Part of a small language model's weights: 10 layers, 5272 steps.
Each number is 500 + 25 x the weight over its row's rms, rounded and kept within 0 to 999. Layers, rows and columns count from 0. Numbers have three digits each. The size before them is the row's rms in percent of the matrix's.

# layer 4 MLP down, 512x1344, rms 0.0917, rows 239-482, columns 784-839
103:513462493478463498470512489558524540486486504550484519552496487471472524515482523476518483516534502546473489529501491516502492524464456485520473465535484508491486479449
097:460461492493493495525466490447506512518507489491527508533519478484544484486529496494475515488504496487505499487521512457488507502500470517473488453488514497534539508507
100:520532504498517479554483523462446464476497459522497496511548541528485484491481480506486501448480519521502519484465476484489502532510524429499543494494525498487518478501
101:531506500489476505463503483502508529512485496480509492541501433522527473486500466530503474528496515486505491524478493492525476516490495474493505486504461538466527508471
101:520481498514518464508490435529436526513494521515479505489508464518505512526544495516475521486511528539505497473495518455526502474512470443502499528464496462520506484508
098:525514512500467463504516491511548479472500509496530486506489526522522501486515482482526496483512525507523531488500465493468546507554560506463476488516519435456453463519
095:522463493452522503508489504557450496519508509532513485529511497485473440464510474491563491542506450520444503498494507548543513493477508510489492518501516512523505498472
097:532469472497514498539494519478514442489481502506516468465510532486505459514489533532498483499482548470481482489540498471525517468466489529490505512525518498533519475499
123:504479531526519532470471468513399466478506522498491501498477540505511525511490488532488508506508470486517425462453489465512481499470511530495488498528505461495538504502
099:547511484571514470504469496525545519510500480482504538509504474516540489515495498493552498564473468490456511513489493484514524506514539498499499523509513514500506491496
103:513482514536539514506483475490528469482497504477530492494516451486478532487506490523468516516534497538475474504490497480518518539499463528475439499520499518490505474534
101:481490500484424497465515512518460497511521476516534478458511464491527513497491486509466454493472468481523538519467492488496493502500490490499467543518513541514518470475
101:532513489486542502468483457505518454497499521493508510492488528511486481573486446506510453538437482507488469499496495458487474495524503547496476495493480512484477447496
103:528499515448523535506494496504562550530482524515523542510496540493479452516494516486489513530512490484507514459503451518502493482494507486545492525523493524466501485521
097:485472511497503514510467519474474477514479507510502516549498483522526510494533510524470503505503477537500484475514503497519512525476538481526524515504509508457484505509
097:532499458551502468440533494475477497477492542455504542510518513549480465513509523521496499439485515472522533511487464488454502492522514513454508531459514511508507512507
102:528495449468521473512524499468472502478561511496511500479521579534468527524517487494484467536521536500492520499520534482525460478517520539530506523468525486526481525501
098:463478522513477516499477485470525498511526533479500494467546485465497494488530506532496528508518508473492509504481553502505502500479514517520503457489507471507503503501
100:492458482466493488482480496478500517476511478560498501485498520536526511505526506492462499568486473512506471516495490499523501491493499466507535510501490500547500523517
097:484484528530500513485494475454532490459532488498533474486576511500528506490511530478482486538506529500521490536494462470469481487511474524500507515517464470448481518505
102:472464455505519499515518541481450480454485545518487480487501500495494538509499519479495483514492491497519474510486524532522537495469513530494486530518472478501521501530
101:491535501500476502481515516533531510551533509514506503552511513517467517532511534499466518525513494479517520467488515473498516516504505463498475493511460496491524485469
097:506542487507489465534496508479497524513486476476492494512521483475504516469474491544531496512503505461515525497552538488514519486473482469505505503550496476503522513465
098:457545494498491497507531489474554541457516514515487504561483499477553485484521502466529560515511437487514504498473515541495525486474476528490526479477491523491517479535
097:503534525514512499476501447500539518525503501457516435481522471556492568455491481498505478488522524529502492471518503516497459467516502502549479499533477473474481468511
101:491482493524469513498510535492507463490514519491507483502465501506485492468480503511496493514496517556546497508507490477502498466525504480534551475471513512490474522495
099:531498519497533515492491510502474498502557530493470498469483491532470543482504506480501523505499527444503504515517505494534491515532553521521454503518502511510486489491
104:479505527512460520479529489527509491528519461503539506549518467532553518449531489547485510529496515521526474502503537528466534475541483485538464527489404505542484547544
102:499511525509498522436474532515494493496510515536474507525459491507536492491506508485451533464495503532524497467497496493520486522552500510485491471523499493466521500496
099:474504473472483471456500509502483497463509537502526474486497449513488432489583502509557501474535481467540491520498481505534533521535536522533476499492515490501523528499
103:491521493492532508513489470487536481471508508486480508516472516469499516482478555499540513503487525487470506471517486487508523487499526512498457486446543512469541522485
097:527486497523472497570474466516535469453479518503495489490481537518472497524451506501490508487471503527490478521495521544463500485481502525500471484476483540527448489464
098:501425514498477541481512546508524489505493480450459496547530498524524467494464505488552507526517469494477503509491514471541522513496515487451517465456514532493502496514
101:449450500500529469502453535527512536459505556506546573477468497482505469538485525476527517508451480479491506478520538497530500527448512473573536524501507509513505536509
097:517548515518458497521496503504504523486486539509504493494541506473499519485456525504434558530512538483452486509440479488501506506484535526552506493533496528473487524483
094:491450548487484491490478496507501465501520481513477487535539468498490512507503460553492522519513494528491504495449489555491464498474515506457484485477515500478540537511
101:482509469466477463542480480505532531470514507524497502525476483501500472516540467498508512454495482490487512511489496527515448510517512481489475483529478444546456466473
097:486452433477529470492517533483511485501516502470485480457501488484496465516551456499508539571520546568455545513487513485545484521515503554513479506512554501505507525514
099:490478474483516489518500495487483487501504487496522512504510511460473492507491513561518499499496499507459476520506541453476475452505516517490485524501435524501505485521
100:475523456486486470496490497497494526503565567510509464521469518476493462463480510475517487509535464488493499512488504528536535468433496514502509479505458468498529506496
098:470521484499493495500482468521467479474503494488488461578509500508505509559565516471436494524476442501488488476521514494499502502544493509482487519482431490529438466500
100:494480492475522493492488468527517441519501502488446486547491482478483485471495550504451525521511438498531530496484482514482458491559504521522479506511457487481547514498
101:493504487482493503522465548486485492523500494491516483491500515519492505476459520487502520495497499508493520532515551468498502524499501488536496531488479487470453498482
097:491526495489477499529514495531529478490518511523534498504504526467497531502485471483441546503507464476548464474544506461526486523523527502502526518475446509458508527485
096:482507493483505464476509491507487517486473541459476481454517498511508530483535463469477502492484518477453492440510465475509573498511500475460532464531545483531529524521
098:517474523522527505459485491463497526490507536533486488491527502481528495493476497513486505522505505562461504480494496552512464458564516496484503495507518449479514474514
101:511521507477477528488480471485535424526534482510492479463477470541498520495507557460533574439467528473534525508500508473506506490478475505531517460522547476485500542514
099:482487483524499497499515499491451521500472515504486481465532488501486512523550542512522467489558522547515469473498515513507450480498544474526517485474476521532525513475
100:520518519490468537538510483491521487514505468476546490537474505483491491498479447510509489499502471544486518527524491483532515544529468499516475514511485497549485474476
094:485532489476505489477512501487506472471460508506521513509501508482476471495455504494525485524527516467481485515494464483542544530517510474479511474476487519467463476476
097:486442492484437486486515492503478469457501481499509473523495504465536511446507493526505506535524482507540491464475500558482472510523558463539504505514521461488499518545
097:486511500459491451499489512500472570509543525473485545463498448510496463478504529508529531471479462525505529517470525483503478499527496520516475522524524482516487447554
098:507461466472498514473516511471490505457543489518530486519503516514470510497502528490479526506491481535450513567520504513493489485484486523541502475504502505504494488494
101:505556492462515544464532530537452544474475503552502471462464485522507446527502486499518507485494498523454533482490478531508505489502450539512471532489453428516525466485
101:516505481442487523494481514490505519470501500464501530545540468525500488514461523581448496485481551507516469485521483506484502489501476486486482522522474554437558460552
094:484475489485525418494494534499491521499481492514482498514481536528537469474492533493481495499481503500492439482480512524481490495515503514506524489547541460539495521489
100:540469496457513506463512509520532472511495502498557482446496490466525511494491497478532473500474504530513505486500516492514532492502526483495511520526498478487518512486
096:487503473520484497503513537537509470483521471514497502483532468487539505491508499537515477500515487464463506474476472503503480511499503498497524444503509514542533552522
098:528539480501485539525474483505515541495506510516509494470513542481490503510510547466542502484486502492484467500501512486510538512530500554458545517511465542460479591481
106:492505510456524468540472465511474539454544468512478505526471541521493540498480508490501548517499485506532531523507460493520481460518516488485523543480473472497526499513
098:481530499458483511511488513531493542505514532475483554395530511494502482478482512469483473473498496508502503544484482475496481504487473484510519503518471509504507452497
102:524518469467518499506506482518486455498506518473483480469494546511476463468497466515491453490500482511505476467498481504497490532500488541516511501485482489518487486505
099:491470447508518499498512542521549511472486481514524460496468486511483477506478459525486490541466483492523467486547535536530499484487502484499478531453515502494500521469
096:496488504474525506470465497507491464529527465497510537454521492522492495462467538475509506516472458495486505473490519472477532486511465503492491500502508527511483523477
101:461473514470553482502526503518506514502485498502547520490517543462504491522500495490500562476504486543511465513491483479455514545519517507478453494542556539497477508488
101:503494509479507493528544502488502502520481487511483513557501485536505509493501518491488472482507533497502478495529493496515513519479526489535502480520504520520471478478
095:494483514519554526465466548459482503501501495538514464479518506472496497513496487503519521480521467534484464503513484508473509488485457481531503489501537521484507582517
100:490488560511462503534507510497502516507496469459527504495505475502481511486487528532484470502529462501483501459483484498578538521555502495496488518497510511527554500499
094:492471523490496496477479501515578502490520482517497454503446512489465486515464500507519491489470523508535464524486485500528527477535488521489471519483481492434495461512
100:460510501508496490474472503495467507481520529506488482512527539527465488462536556509490476527534500562464507458517503525506504518552501473495499503512516512503530504520
104:472513465457459452491500500475513512511514491463478514499507477491532498503505544481483483543502498475532523485507465486503504522555489475511494479556523524496505512529
096:498519520455493503515495518517447466536491481467506489507541483501465539484513537502537523504520511506544547461527478475493517486482538504489509477504505533503493440495
102:491485517510502466507483503518493496512518501463499534473533525530502523513499524476529503496520439496533484485533470527533490468526509496501503500442456468493508502487
101:451514510490485517512501489496467502470481469500498544510466493512491504499546482528505473495488495485490506499468521508487462475469555493500496513521507532527505511494
103:505484473467521470503474454463525466507510499495484495527426518486507510503512483493553514478501473515515487520546506497491472509480534533507493485437511468470531497474
102:497481485484509484513491514485479524457499507507533511445501493538483483533556495499517505491491520495500490492537532530501535527493498517457489504476469468529494571512
100:485505468512467473487528537492487488482546491479521486471524505464475500516526449487487497485496508489481503499505536469512485536529506534500489495445513517512477544497
103:458519501473471522494491520514458498513491512545491528487556492545518487472480476514516512525488531483508496504531495470486454499504529514495495525484471508482484496479
095:469471496547501509498506469496486489452514471500532499503454497487513500497507491461473523481506524494470515510514506488500440523478496484487521502514526536532482520508
102:476503511504487488482465466512549487506502492506478490569504517488488470541482489495493555510509514492496471464508492512516491500505442494479522476493504486498479481500
097:486483493449535513495523486455488470534499473497492523471513534515530488563539478507495482441530474525508493469506483576490512511491496464509508479497517525525520516510
099:575488529543485528506509501521523435484529516490423522466492492529504493531527476527540418463528484496531497495523502508494449485512489521535457499524543509515486516521
099:518525507505476524492477469456525502501511487563528554445511500542456517531493488500452478486500491486513507523498514489522522533525477466508526515533509475530519487468
097:490428531476485455499525487479480497514494532508490500453433483548476459432479454508515486494527504519511489476498474481477484522475505509463467480531516504459524506508
098:512480551517485548486487535475523499501518480481474492478547512509523464517488521572478481497512490461504468524494531451494472546498499497545464473474535473492509508487
100:536487480544526539528464473492521484513506511454448502539446554491525497521553533524500532486466473525481476482498499500514505526496490456518483496501490526509474468553
099:502508457515429488479483517482524505487507518543525525574490517500489536486528522529546455503459486463498457524500517520519503517506450526534475504470468508539500469490
096:491515472502459501433465506490460492474480524490482536494481506535509481496506504511493493520511494497483446482483520503501493541517528447494516446479493508482487521490
102:475489507478489539511502496530518496515494498505512495541431453447495508496477457455517485532483492510510535497500472505511524555517511524509513524491469493459479521481
098:470534510488544474476524508457521469532504464513469537496474469520505510542459505503472524533498476478510510517506513493533501501514496471513485498478505514496454462506
102:505515519478575495486495505497490513471555480518486512493537551496519479537521480482497490527515482472549537505477536484510502494492508486478511474467518441476502480535
099:508521446484536488534479490508515519503457544515497490572466468503488494534489478473499515454500525531509492508527439486475484496479510511475501514510516546464483513532
103:493480503497493509479481506486487461488499507512474475515458547509515463511492531494490488529507512520514517509485513489488486516468478453476504559506474492506512554506
098:483494491501494463471500493486509461473516483511516511491537517507459499479495562553469444500510538541500477511486538509473472496493474523492503520556559457494438561521
099:492467545506491439469489528552511491502505523514478520478459480493524469481508524492537494503522510510507519496473491508535576477543507500513521517472522547535542500497
095:517465497503493520467471524542491469457494505498505493497481524514496505543469504474496487499508495482496524468484512511514478472514499455527499520507489540486510551473
098:520517491510521519472467546494489510484515503524486465501505482500509470497494492509499549480505485438535469526501505498522492511516511506504515494429491537498487490467
097:528516472481540502513518496559512558517532462517495539548518505475506533479463548506537500506518520537507487454490482453523511463528522565524466506509464465487503568470
096:476476500494524487524532508503507495468483514563492508466497516519515482495494473516463473507438486504531486496517545510452498512495553519478485506504510483467472464525
099:508528463518537516528500499467445501477563517501458536449502510492511513496495463494490479476516537485533483507505501503515507490488482485531481491501517532543499475499
100:511487444515459479465530480466501499497482446494517507494502503487509526498532518503537502490523495509519508492490540508508524492514548491511526497519546510502517542495
100:456456508474476451585499485482502514535513476468512494485516485488487464486455457532475488515496507538515511469455492523479515556519504492514487454536530481521464486493
097:446464479499477465509490488459499482467484517466521547467487510484527514511511502488500497526517500466476497522493473501532501534514536523513518543540520520519491516465
096:490505523526502493504523514558509497482527511541464499491485498465486505505495531527519505496473501508513517448459475526499524533494516507472462531529497497500495546509
098:538539469563530486546476468490481491498478502485452472531494483502464485488489504514481537504529491469492484471480494565487455488495518490412490512487547487522485527480
103:505500549516503470477472513475520490514489476477482471515523520523479484472491501427549529528500525496493509467522450492474498513514468550523492475462493514499466478530
100:469512531455461463533493506478515482495524563508505524485456510518505533484509522509508524496506488473504539507528485509524522545498432503498521436455495506499491504502
097:508533510494531503450468533465537506547519465498494516542532483518507453515510554487498557507469457502488535474492515533496529497547496499500533469519516536476458545497
102:471430468505491521506485478507469503528503480500481514563514465538529463501501463506492495461585530441500464528496500531473514495507513465431502500500476504501508508515
096:487490499564500496517477510526497499490504475513515488455486540514504546540483495506492510521507499465512455509478481507544551513533506495536489541488530508507516536497
099:485486512499530495485519473485536499496515466453453497530548530466535483504482529504497547525490476507489478505499511510501508544495462468508453487458453502489492499517
102:493487506525466509469503541511474535529502480533510532468519518491493478475498481510477530518571503494503488483514512498520550469515473521515534480487492483519494503478
099:471466479560479522477467486472459471526476514492501473451467510495509519518470538522430458470477536529478519467481509447472543481502490491506522472501469510462474468518
103:512534509526573462527510461534439509506488522501483508447492514470486532486454471491503509497531547519509508494492498488503522512501469491486503495542474479510528479518
099:452510525524513521535484491535478497544509493485496552554444506522524520465520583545508481499476469513503493486504509498472497519469438532576515506531492468516486558492
098:470536452470453542547500537513505483496455504488514517470518524462505512495501554456465527472482481529484491505498505481465509512464521493513492485514476484512495490459
105:525513506508510466489453503519516522473475487469500510521470491467518510498491466523525533492507532513479493494517477505486461510472493507493502509482475556530487520521
100:516507517452511539467488493517483508475508495480526475507516507529522504491502491514477501489496486548496530506516493511486493482520478497494500467513490401493528501511
106:487470503497504500519484525462511502475543498531492504428524489544494516507573532508500476501495510486502517477522545470516494524474521533521466476492518507511514470476
098:524505493494563469540512479512492490520502494515514479467493515497527541463485489518555484417518438472545483491464537534508490511467518469476448504457545489476530511519
099:427467508461481532535494489521500478520482533510507547474523513507478532484533518524484504516490488453504478452501486529529509517467487550485536497472510473544540536496
103:506515483513501494480478516504520515519506528531502492505507458489462467496486521484481492503504471451504503489463493526470514521478494578513497495476500514529526459515
095:483487552462465472480525469507529488465502509534476465496479456524512481482516456525494455500526450491497505503542515503460517530458474472479503501475514499459486499500
100:468492497450469521492507523518553487490486508497517477533492520535513539495534456490556500496528490564464489487447501495501504493488513482514447509493488494502485516507
101:544448503472462517561500490498473506459512523471514508490525507486490524495536499513456462509527516507511454510490502497475491525523514455511502455503540470493471487528
095:465537492505504480502487528485537479510508509488478499513522495516486478460538521511497511500481475479520485520485475499483515475496529458527499523506522508487485515513
105:505553522438531455506524507497517520474492490521503499507464516501497474464476487470482488524532511473533476493494482515519490458509501528498500500517465481490476485487
097:480487494509510499492479500513527507538471479476511514495503480514450535526470571528481468527495492536495531526495505542511494499496489507479474533519504507544513476492
099:453510501563442499519497445477533487439490478506568510511529519489513534486501519478494513430521499467505478512488482496486498509491556517525518514492517460519556496511
103:509489485476467539482534476507519538467518506495436498522507481477519482499507476501494499454537510470503506485519504485521509490491456499504519522465498435488501510484
098:492521580487531482531486500471493471449478493558455545434496543494552515523516515485510541481487492509503479493473500434475525560486469552514476531533542528494476512465
094:477484573490483452526492500492506501490490509465547494477453455475489481490517484499515495468475491473506538523523509501448517477464478509459537465482540497496476506512
102:510486524518552506501480486530526547498521493542494482452484523455475551526482514497528507520528507527441502495517426503503518501573508472500471488512551482471490482507
101:529468522485487500499492499474526467471524469535470475538496479496527517506523529511480466525466486521496481477482566518491531522454509497523514515453427504467443513442
099:478511524493496488522500505496512462459546543516475484553454489500538461499490446531548493535503506489501480506512513473484503497488516533513482477479528500494519520509
092:481507481502511490533511464498515498521449525497465488546462510505518492473501531514511447491484522474494531488540465529500494524486523493490489483506495493492514473498
103:522490509510536525562541542459497466481499516507528485466581509526489522485461508492493484515585483459503481514509496537505513486506518522480488522534512500481523495458
104:534479514492532495491491495530487509449495482528507508475500499518488521482510477546499528507504542570478513520532515530505461487453496481494484469495509473489510492463
096:491499486495564490520521517510535492532563503512446457507479500494494522511507551501472493490548486547487479521500480473538519534546510516496447476526508517485492481530
103:505486489574481539511499498486491521518473508468509476452507462459517506511480469485486518466513509518509526484467526482452460504492519482497500547525522512453527439479
099:525527530495470528555485507524522496450553506469485511460532480500502494462471450497444454513500499484518501511561510511482482515505488516499549500464528477482472469468
101:483525500521455545496521528482465496513503514475517548538510534517468462502503522470493544537539488558472482491487469497494484476492487436539529492531530533540501516484
100:494490489555480488498514532452506545469535519470490447523512496449546517510529501454525509513476525546498501533515504508542502565466541530486515445471520496520505505483
100:503545496546529479527489483512458494502475479523529517497477507514483515544499537511459491483520514507534498491508471506488475529488478480485474493497474527496516485512
097:538491477472507498534535503497498550518477485511493508489472471469481503490494461510479512478453477463486490485492505472513489489544510517516504544514504500457460544505
097:493481490479480526482492456481508487469479489484481503485510494489495542524479476498494516474469515463515488508502539476498470511508460503456495534486523483471558551498
099:498520502527509489491513510493451501446483501486540540530514479516515477511501515567523516546461523483522489530540475519509500474505531503440499545507470530494508432490
098:508548505465537502503515516524499522523517499460514505519494508449483460464463544462550529459517476509507459509519518485520534521540484512530499461535492496510496498518
103:482500505495504511524517510507496517492480507518489501495450483484513502493517489480512490490497468514492494481522460523483468490514513521498491511537559505514442494533
099:490538488501470460497466528468488473526533495484486518480520495523467474521545518485534522476521447429515527507455520489519457504517524501503522498506477482489535510484
098:474456466495495499472500486527492472537554534503532492489499534479499522523508486528494497515481497503443509505474570468502504462476476491528514510506537500477481517459
099:455466517521468486486510458477531472464469510480537496486495457504524534502528524511497469497488525508519510483527505499512516517467538516483443470515517493485512516489
101:483492503542460506522545572516474523489497515491488484497393500495503515509580475499499461522482517484503495490538449514520478521518558517518493528561532460553494477485
097:520468506540521500517506491486490480461515526465538513520493540501512467481474431514493527487529522467474486484471470500500498531471504498498534516476498511453532503478
096:444490503541467510492505464483487466507488485505491501467507524522496523500495516524475501489506518501443481465476542449510467494478524517524489456481509490493541519516
098:530450503509532512535485484492511574536498494514487504519512497497477503507461486451527513496478512546507489485492496484483519482475507479471523515482477495527482499497
097:497506460529496505480498489483444497502502456476485517449502495543480525470470502453520493456505463454499462511543526496451535497517523468510508511527482501482557498504
097:481469525496497501481515555514453537579492507518471456549463480541508526473481496543495484518501496490475501508532486483515529504498514487481470504509511492511543495478
101:495562498512482525492512484525564464491490507532531525468483475467481548441507543517516478472517530541559505483484515515475522497498478486485530436507505494481549476499
098:483504501499467470447525491536465498511517475498497470490486528510501495437516464499510461468467482468512503543460460484482459538531516521491522481478501508513490491522
101:498493455454472531504440554504532507501512526491502524505550518518476503518516506494536530497503508548463473531528495531475517512523479472520523484517457506453539522552
098:444548485524544499463509500501530479493490511499484486495478532502484506555485481481500504458531505497526468524484524475519522509521503465513488513530484518478507537474
095:470463486516519508484534500489532490431518508495455450504517514463512481514535468485512511445534470489467541501476485530518510497505498495500479562488492540488493527479
098:482509456528497538502532479480567468456473489479505495516532490510491532531473500481536538459506479481515465504478514487527460535523511488513469468458500519495464478486
101:523480526538494495543509568524454487474487532499475511461521488533518503540498486456509509483456478489469535524513490515555489496505481545474508532511582528493486508471
102:499495503471540546484522495545446493553481504497494513454446499509475531484463508477502515471502532492488515468439488451489472511494532541535504518508498490546559525566
101:461486517485449447515540469439500496516548520465505505559472538468479492512464473425479520488537493436522501522541509516505497480498504478481492498506507483480518472504
100:515508494497526494518512449499522525527501485502538496473552517492453505538495464497502471480465465536472491515525477522512519479505545530485451483566469478474467507515
101:530536465506522501432490469490505529505514486509451521513491502508497482500523437505517505541511507496509481525516461478483480526477512528479507550459525512502487461477
100:483479534505492502501519531510541516482543520517510514507494487514492496549468489529511455495515479496461475506490488548497511516466476508499491491474451465499491499493
095:511503488521526491450489533457450525484497486516528519508474480484498451492487519515476507558530520524552506478465507537501496499473470519517453517524470494503514496450
101:475522490507475522488496490488436486524484483471504543539512514511493541522525510515492510497508498505480515504510488483512475492452518487531496470548500486530466506516
092:489513502489467490449515483525522521514512509455475537469533478477516460521511472490537508518506537540496529484508524514510468505525520530489477522511527495510485495548
101:506501468540509504467497500495494481435503504523479479505509542481449496524518482494503472462467506470466494467502493440497519521435501525499494458442507525535492485513
101:474482510512455452489490481494495508518482455496552498490516541522472480491450483505464500493566512487524525487458507490507524496499483499497546498526490544501530453497
099:551522508502527474453517510488518503490518515470479472537472525531519506487491507462450463492464492547489539517501481576489447528595436529518523477498488480497482521477
097:521504513510553489444520500485524533493484510499453500464505520460519480502523502484474524475548516503519477482483506509505483535494478525450490480485494504503488509475
098:497491501506461509495516513505454508554466542472533508499536487530499549486469523513541465500518508538533495507494503496488478504500523521499506493448520487484490491491
098:496500499473485511503493520507508530494489499512467470480518457498463519498485477512503496531461525511495490528478500522471461482449512502495509487527534489556546519512
098:475451494503556449502521516522430422511491464540468495479461486560450509504490514544525454541529499513460524527469527451476460499514514495460488508539504465522492446524
099:503487501528494537491514512517474485479485517496484514459471473504495519506550494520507439502489523507535492523464566508500491492475487517510487465457542456437486500526
100:482461461525515436491493483475520500474519510450542448563475503494529464508493481493479504505512519514486470532528501536491515472488497558468534468504505528501489500491
099:517486510514503506509484493485508506512463486504511525520527489474499495469518495509473494504519528541514437495546514478511558498510519490513464532513463490489524518501
099:475483512507489527523493485500459514528542532567512500460488502529496537521496516504476486549489498496468469505471518469509496500528494485485496467499508518475484555532
099:499505510486497486465522478524476513458488498551540516474503488498509486496513550499492499477520490471476503492492525509519513511504497453494533524506493513499460481524
104:465502552500475532490517553502492506538484532480483503533490543494515494512489505492461542475501424530497536503537475507514504528532451422490502468498477458496507528510
103:553478488496503470505489482480532528503488475478479477495466534474499478481517467531496500518466479515493522487472479523520455518501509512537484486437559475507517531497
095:490507509492483500515474525485462491506494569504515518530513455507475503480504498521481546504485478517523466513511531504526468511503436490475512472565485527528461534530
102:548473519489504539483487468478543505491439526502518505524491481497525477509470509499504505517521487503519509496482498477493542530543464514481512515435491481567482530483
098:523507543485483531507432526530539529509508500491520468507453496526514427491495553527460512440503499509523498509523494462446539504512493506484504478438517489485461488463
098:501460513509512506475489540482471509459492492542514474491497515520474464504493503573474506501529530457512514496543504488519507511489486499516506518444497517498485523497
102:516489455479460508544528478516521492522497525484525511529518537460490515531501543477462498510509487547497546469524478452499510514509504525471491469493528482472520507498
097:516491505486459514521496509556517500498478508469516475490504489493452489530492489493521511532451469485471442511461519463512480486494494491496469448555496533538480500486
100:462471507507507576563512496529455503531487553489496486452511487511506513496408509503512488479529480510511515513486531512484519429460534509496482539501529520486481465485
100:529498449502514460455479487470485503509485468444523494535572521473524448476528564493500492538542491551499471473479499499521509490504510504491514490438499513504504523485
100:485453503456489499569496505508522502531540511482497540506469522527508458468500522508496470517548484479491497469557469469498507509545491470480491501474480465510496507521
099:494517461476477475496517495510519513517497518511466462491446509485492488514531533494506530508514479531523520477513480472497488484494516497510488493540503492490539500513
100:518502485515520474519536478505485513495504529456463545488503505517498452454486492525538471506543512492494469499514483474519471478480517509483485496548484553506484534479
097:499518474481529467494521491534512549550496459507482507493497507506516492526547463538545499489442473512481507515492463496488509535515525511514522534497485512529476496499
098:550483492472507490545498531521529525498457512534460475540522514426475502493501535480493487477476545505501494498497513487513479578538516472514488542453500486498496480491
097:536500556481535525490469494508500512512544465513494492531465445499519460485492504522494510451512465457482486522562504487503508516515524520524503484467532509481486527492
094:483511508498469464456515542533474548496494480482487484480496496512521521472542499545509490518465505468537500514503519463486476531538451506491494513509460482514512514485
103:487496493503519447497532474472486482441488518467489516543519531522505463431497526463479480497510482544495552496514502425533494474500507496518501472511500491510477456515
100:555467518469432507577470494481484485485518467477496504547500477532510472480488490506463498489551476462527471493506505510485496490540507491415527504468519480468478520516
099:479482494524519473508514466519520525529478541513449499519501506453484500501495515472493479508490474454513497510480475500454527554466476554511500483469466512482508460484
103:510509482452515517508518528526463509470495492493533483553478521528491473519471478536511524484502462522498513499479441534534513495504528492517494507498474501494517476524
105:477468508524482535488481487479488484470501475499480515484458488459473494454499476476492513515521534510495479501514456487505526491485517525485501515523500538511518518536
100:471507525510507509505499489504473482506524486497486513495513483503494498509489523492514481487491481462553510499492560510530503460504483476489497489550519491470482489512
098:518531522485510532503499497483483489492531511486499468509481495476508489570523526507511486490513477514493494485499444542528495445485528492542532503530535532486479506522
096:487505489526448553518481502519464474462535483499506512443462476498462491479535543573516482543492473522534482496508520505513489497435485517488484512492497515533470493469
099:505458530533519491509459490531487517505522504493481545464451485516474487490508540500491539532500527470516477501484500491459501494519518469506518518504550512500481547468
095:513476516552482530456480502514478519515547527532502501473512491510512494501540466548452477474470539491534493523561538512495497507508483494497466446498463521507493473542
097:520421490460466557484517511490561492545514462526534482447494483502519494506484560504500508516470536485508485528509490515487490461540482489436495470539483524479478536502
100:501530485474538545483536472494494524521499480535507523475494503463510470475533468482485494530507501501526491532492470484499484496553466501508506520486522533513482449486
100:470467492484491541509508520496500470521529450478512499443519489479482488490517504485510533496503501517489497515530495520521513553521491470480502467497467486494546506524
102:518497536437563491410510455496476568488531513481463477493494531492509478527473509499487477484519485529523484499519477535475494527513510530521524494526484497444492510517
099:555558498504504550520498498496437509480518490475522511502531526463507498462506510501541489533526514525457483503540524528490505512487473489500541517474499516524491506481
095:510466484507503508508501539520483492534494502524519560459388487487495480506554495545467463503494480507508508516485466530440519491512519529536531481519570467532500487497
100:493497470482513516522515523498456478454471521500503519528528482493456510508518512510488515474488503468472450522508510490499488497527496523488508507505540475511489482478
100:501511506559526558491499525546529508502521541539486551553480533476516545496508438499478500510483478492520496515500477552487495496513527491514523521457488495472547487473
106:506529541483487496489490484492510503478487517478462494453467552511512522504513490538527548521484520450474465504561489492530538463507483528505513473466473491483496502471
105:468483482508436539483466516459491475540488462471537501499496519518513527482494520494478522538467530533485503492473454450524508491494483511516508524454500531515526494527
100:517475477470511507514495470528501514509484493495504465540476475496544484489491538496514512506514520503499472526541520487482503512478467477507464496499498506500454475498
105:452488510514514449519482453494512502498466526559527500425514461502502461474553489519485499472502461534512487468501526520507487496484465471495471505518506473543486503507
100:458518498525508485487533502505538515480488474510486453466510533492488492546469468495512504525487482522556533499538475529444505493470536461542477487465499512501501498477
103:472494537540464451482492485483483478526499558494495457501545485510470575520522489492472552467457517495526522509498449519510495471503466504485525494502525462540501490477
104:506530496539507529544495494490533507524477506479472502474491538490525460465490483506493515477520471476516487472474502476513450492459471487524502470557497499504536478534
095:520530514526484511459476479470485517513534476435450440522476479492494476516557524469496517445520487467472495488498462499500490495543483470496477548455462463490537511532
101:485539524517490478560530525501538503456525488538505513444496539507477499486505496483537488539526485503482529539518513477538512512469461502495497508502500480470495505528
101:486519486514458504491493501538562505512540485479518475510552503458474481471493443472528529504529503495488478462452480501538482483479516494532530492548524556503499521518
099:513491500485504523510525508509497539477545500517517495562521550499515466520514457501497513481526495545513491501525490499506511509541502504518547509467477528484488494480
100:496475523472486538548484524496468488515465480487510500493489523511512508515459518515483501528511508506544459529523490486516512533510458523511466480521501471525485514493
101:484501531498499517468497510513494511451504525489505481492522519489498444521498496492510475519494502487502471518539476523469502526493497489496544513444499485504489505523
112:498495509521459528490507500451432459504461473478517492531481495502500503506477526495488461514450522535456490504494470457507490513488499511529502479496481495478513479504
100:512470486472467466527527509484487457472480569490481529471470484493511479513469483500472473510480495508525500520510530492485503488484475469509524477489514558527483485496
100:522474539516507488501490530519496479488518506498508475525469492514490499472475468517480504504492548522489470495477514500473493509535514484473511529481499473490510441468
100:511521534491522515490483499509469502494506522493507488472524546526522551499456503524531503448492527479467465504517497520486503503489521485484505516507489490500534516535
099:537531541504521503524503507496484484504484507504516493486510518481529483509503502524519465486453517548507537474487480502480503479567477510491458516501536515493458485504
095:496487517503464509501487500508497505538507502528522553503517468483516504529404498491446503489482516508484494496523517482499483517477488517529485517468490515467487507488
100:522513516498487475504470471469497477516489497500489474512477522531494483536524507488529510464522502516528504500510497496470490479533496506505510509485516502507494492497
100:476488509484494529549546495525539469482519488534525512510450492470495522488484518510527454513501518537546469502505463502463517515490464493531509517462515487521503520465
102:510527497518502517504513498537484504493450493481522487534586477503499485531491540493537499499504525503513489516522492490484495492501515493487510489501480511467511501424
100:492458543509464510472527504493504538509504475448513487502520466494515506520487508477509498496477495518493544514475489507452531504540562491473515478523504531528545488491
096:474556517457487467500503510485494510501477491509512508482524492464491521506520430480521519476501487489529569484533440492469465509502483548497495515495480511476517535472